config.toml
d_mlp = 512
activation = "squared_relu"
positions = "rope"
bias = "none"
init_std_up = 0.0451
init_std_down = 0.0
lr_head = 0.00414
final_lr_fraction = 0.05
Each number is 200 + 20 x the weight over its row's rms, rounded and kept within 0 to 999. Layers, rows and columns count from 0. The size before them is the row's rms in percent of the matrix's.

# down: layer 5 MLP down (transposed), 512x128, rms 0.084, rows 493-511, columns 0-63
# up: layer 5 MLP up, 512x128, rms 0.087, rows 494-511, columns 0-63
down493,089,178,197,169,189,200,188,212,242,225,215,173,192,203,200,200,203,212,238,182,187,198,214,216,184,215,207,233,213,177,190,196,221,221,227,235,166,196,197,225,188,184,206,164,202,180,225,191,178,169,187,231,174,200,186,202,225,195,214,234,154,179,193,175,197
up494,106,168,186,202,201,166,175,199,184,191,212,241,224,203,196,198,194,227,166,223,209,171,216,174,191,220,189,221,152,194,194,203,177,180,212,163,222,180,189,200,206,221,199,220,222,231,203,186,207,224,193,174,182,186,170,208,229,171,185,227,161,216,243,202,213
down494,103,184,193,223,199,214,202,246,197,196,204,158,186,207,180,204,205,208,193,210,182,206,204,200,197,186,208,204,227,207,138,255,177,212,206,227,177,200,198,214,207,181,217,216,199,222,225,220,188,222,213,190,172,197,211,179,186,193,205,213,214,205,204,158,223
up495,106,195,238,222,213,187,219,207,186,205,195,240,238,197,157,217,210,168,169,198,194,228,201,196,195,174,224,211,200,195,210,180,220,186,210,202,207,225,224,238,236,225,207,176,182,205,207,223,211,184,212,158,178,203,175,194,176,213,174,229,161,188,253,212,197
down495,108,209,210,218,232,227,139,187,185,200,217,192,197,207,208,220,145,200,196,201,185,201,209,212,211,191,164,183,207,226,168,194,204,178,238,227,197,203,212,117,207,206,218,224,226,219,194,206,203,195,185,209,194,177,171,218,202,204,223,184,232,245,192,204,210
up496,104,215,161,199,204,137,182,215,176,213,189,200,216,226,202,171,252,189,204,176,142,190,219,208,216,179,220,196,210,225,230,225,200,198,181,194,201,218,192,206,184,171,166,182,211,221,186,209,158,205,217,191,218,185,204,207,212,222,209,190,190,220,188,202,197
down496,107,202,197,184,184,186,214,198,200,218,201,236,205,219,229,189,176,206,193,217,244,209,216,211,219,185,205,188,163,212,165,189,207,197,187,194,228,211,186,211,203,179,198,221,168,200,222,189,217,243,196,198,218,209,167,197,221,163,181,218,260,207,219,199,188
up497,105,203,197,207,190,214,210,200,158,215,151,227,230,218,165,198,204,191,180,216,178,226,212,212,220,232,229,182,223,188,178,177,198,182,225,218,185,272,191,205,203,232,211,196,200,189,203,172,175,185,210,201,202,208,199,187,219,207,218,203,207,184,184,202,226
down497,096,204,179,189,188,197,204,177,208,161,238,195,214,194,185,213,195,207,232,227,214,221,212,192,161,172,226,197,208,245,209,202,204,231,191,195,198,167,196,204,204,186,194,223,205,181,214,188,176,206,236,211,200,200,234,219,209,218,222,187,203,188,189,143,203
up498,102,220,216,188,212,201,173,231,192,242,213,209,249,222,208,180,203,203,172,218,203,197,206,171,181,155,202,188,198,196,197,141,194,167,191,216,195,194,206,188,211,211,180,204,229,199,212,222,186,219,220,200,207,208,208,176,202,184,222,203,192,224,198,154,243
down498,101,266,212,195,182,186,176,183,209,157,190,206,230,208,200,234,180,221,204,185,201,180,225,182,178,187,191,175,197,224,214,159,195,182,192,214,197,175,208,186,179,209,180,193,178,205,215,198,207,218,173,212,193,164,202,182,229,214,209,206,219,184,224,187,224
up499,110,203,167,217,199,170,212,227,180,175,191,236,203,218,189,167,219,206,214,192,182,166,183,206,219,213,179,195,199,211,169,193,219,202,254,214,212,199,194,190,248,204,212,214,215,189,188,211,207,171,188,201,183,167,224,206,213,210,183,197,216,210,215,209,244
down499,108,222,216,212,203,186,186,199,184,217,212,169,223,222,189,173,166,201,199,182,181,211,233,210,205,216,187,212,186,189,218,183,179,203,224,221,182,206,176,223,203,207,225,203,154,207,182,180,214,224,209,199,198,243,199,172,215,222,209,178,197,139,213,196,180
up500,098,205,199,227,208,152,205,217,180,214,212,229,190,208,208,201,238,214,163,200,193,232,210,193,195,229,199,209,195,181,212,231,200,194,191,195,166,192,207,215,213,195,177,171,201,194,206,220,173,216,221,221,188,197,162,227,187,219,232,179,192,193,187,227,176
down500,093,205,212,203,219,193,194,215,201,151,228,187,196,212,178,220,202,172,197,201,175,213,206,242,194,198,192,197,177,227,219,223,235,185,193,167,210,213,201,199,192,199,187,217,225,186,169,224,166,180,194,217,216,219,197,185,210,175,212,241,189,217,205,188,197
up501,105,197,228,180,202,205,208,203,205,203,182,238,208,183,204,197,199,219,179,192,194,171,200,197,222,208,221,224,168,193,223,190,208,197,192,195,233,205,193,233,250,197,184,196,195,211,192,238,216,163,221,239,241,184,173,181,194,217,200,184,163,218,201,183,186
down501,103,220,201,193,247,231,196,208,171,193,188,170,204,181,225,194,202,197,242,210,185,221,210,195,195,215,168,195,217,230,220,202,213,180,199,204,219,218,210,172,180,205,201,198,229,213,205,182,198,180,196,200,191,190,193,174,194,181,215,262,214,172,183,194,244
up502,096,142,256,234,193,205,198,205,214,214,223,212,208,210,217,179,193,199,182,208,199,208,186,183,214,175,204,216,189,191,181,175,201,220,215,211,204,232,218,201,207,206,221,211,173,197,200,216,204,159,200,229,223,237,184,222,206,219,195,219,200,213,191,209,225
down502,093,231,206,187,222,187,221,202,178,182,200,228,205,213,211,187,209,194,208,220,244,178,222,207,193,189,186,235,234,187,190,193,183,207,211,240,195,190,200,193,188,191,181,191,158,188,195,191,169,212,183,222,206,185,182,210,213,218,180,181,214,169,214,233,185
up503,101,203,205,195,191,163,189,225,191,214,239,199,212,204,208,200,193,206,191,218,184,208,217,177,212,197,200,207,199,194,223,209,193,177,210,195,194,187,188,186,192,199,218,185,225,226,175,193,201,205,216,206,193,198,220,170,254,178,187,181,211,219,199,160,241
down503,104,220,206,219,195,220,203,207,201,194,202,202,196,195,181,249,172,200,201,199,218,193,214,182,184,171,190,182,181,188,200,201,179,182,213,195,204,208,186,160,203,244,191,177,190,209,232,180,183,213,139,213,179,169,224,178,209,182,200,225,210,190,222,230,150
up504,101,209,189,201,177,170,191,190,194,214,229,261,195,202,190,205,198,214,209,198,166,194,188,154,197,211,171,207,235,211,197,205,186,208,211,185,192,205,185,193,208,187,201,221,177,208,199,189,178,189,230,201,183,198,225,225,210,210,179,233,196,225,158,218,198
down504,103,160,191,196,155,210,216,229,173,200,187,202,193,211,235,196,209,190,185,216,203,209,221,200,191,214,216,244,173,191,210,179,187,203,239,205,201,170,218,212,202,209,187,196,203,185,182,190,189,186,220,182,223,235,188,194,210,150,185,169,235,215,227,199,199
up505,103,187,191,190,192,220,225,209,190,208,202,186,199,217,216,201,228,170,182,185,220,221,189,196,197,198,206,219,202,186,192,185,220,185,188,208,181,185,160,217,199,175,209,208,213,212,183,177,246,183,250,225,162,158,220,203,205,214,200,185,192,234,209,224,196
down505,105,201,198,240,200,216,234,185,231,180,170,200,190,214,212,213,212,203,255,193,233,199,167,209,164,184,190,226,216,184,174,207,192,202,205,185,167,168,206,211,227,201,180,220,196,169,225,210,186,196,175,159,220,182,203,193,196,222,208,200,176,236,198,192,198
up506,099,177,218,225,208,181,219,209,206,169,228,195,215,225,183,192,209,171,214,214,194,206,159,220,214,198,200,217,221,219,219,174,214,194,199,181,214,191,194,190,256,200,183,230,201,193,173,182,229,203,187,197,223,197,206,224,185,233,174,206,202,218,206,189,209
down506,099,190,208,178,186,204,219,215,157,238,156,193,225,166,190,181,210,204,176,225,169,199,207,209,192,177,182,181,211,210,226,195,205,196,173,203,179,197,176,240,204,199,223,189,194,165,213,200,220,183,196,195,219,198,187,177,187,208,212,195,232,227,195,207,199
up507,085,176,181,214,200,186,200,202,182,217,209,184,189,197,178,155,211,207,204,247,184,206,194,191,236,200,196,254,155,233,174,238,209,194,190,165,222,223,196,223,224,191,168,187,232,198,178,203,169,174,211,224,227,202,239,177,218,196,199,192,172,206,180,201,223
down507,081,219,182,218,210,236,201,188,207,212,199,211,190,196,249,218,244,201,198,185,188,199,223,202,160,213,198,207,223,197,224,201,160,201,196,172,173,184,166,187,203,201,204,179,166,219,175,221,193,230,203,225,160,184,220,192,170,206,189,233,224,207,209,200,180
up508,105,187,203,187,169,194,205,210,211,226,197,220,213,201,164,228,198,189,180,192,200,209,229,222,194,184,182,209,217,195,250,190,201,220,212,218,213,216,191,203,175,198,183,201,217,214,177,172,159,179,229,197,227,187,185,211,182,226,205,259,183,183,199,229,170
down508,101,192,166,215,215,191,188,204,144,209,196,190,196,215,210,220,199,179,194,216,186,199,234,198,194,240,210,233,139,182,184,187,181,221,177,187,177,191,240,205,203,193,178,201,227,205,204,205,231,186,231,183,205,206,160,210,195,176,225,206,225,219,196,184,217
up509,107,202,167,221,230,182,211,205,194,192,214,225,200,193,203,189,206,205,174,191,176,197,175,190,189,208,220,193,200,218,207,193,192,197,207,235,216,211,219,187,232,225,208,209,158,183,203,188,170,245,213,220,186,202,188,222,209,205,182,223,208,215,209,227,208
down509,107,151,204,152,197,229,198,221,199,169,161,200,170,203,194,249,209,243,183,169,166,178,236,210,218,193,220,195,214,210,184,237,212,178,221,171,206,190,202,215,199,209,172,223,210,214,186,177,208,187,172,201,190,213,184,233,197,172,192,208,204,210,201,191,191
up510,092,175,206,221,210,162,221,210,193,209,190,200,178,219,221,186,183,193,192,220,203,183,163,190,223,232,174,223,177,175,172,225,172,224,215,227,208,222,203,222,197,190,222,210,180,184,204,220,205,185,225,194,199,206,199,180,226,171,185,182,201,188,202,204,163
down510,087,260,172,226,181,202,204,192,191,178,239,210,146,191,193,194,185,190,176,193,199,223,232,181,151,184,214,209,176,201,228,186,206,210,175,176,138,180,187,190,197,176,198,223,211,201,201,239,177,178,237,200,176,206,212,199,190,202,213,216,211,205,194,215,242
up511,100,197,187,238,210,175,209,194,183,192,211,228,200,212,219,201,186,195,189,191,176,195,216,159,191,218,191,239,208,193,194,163,210,156,200,197,229,183,178,184,210,169,176,213,245,258,199,218,241,182,189,182,204,196,195,218,188,177,180,192,198,192,194,194,240
down511,102,205,203,196,206,208,200,195,198,218,188,210,208,181,203,173,230,210,203,218,214,200,199,232,233,219,201,185,204,169,212,197,186,197,182,184,223,201,198,215,191,176,189,226,231,192,164,213,201,210,191,225,193,168,184,210,173,232,196,217,171,176,180,239,236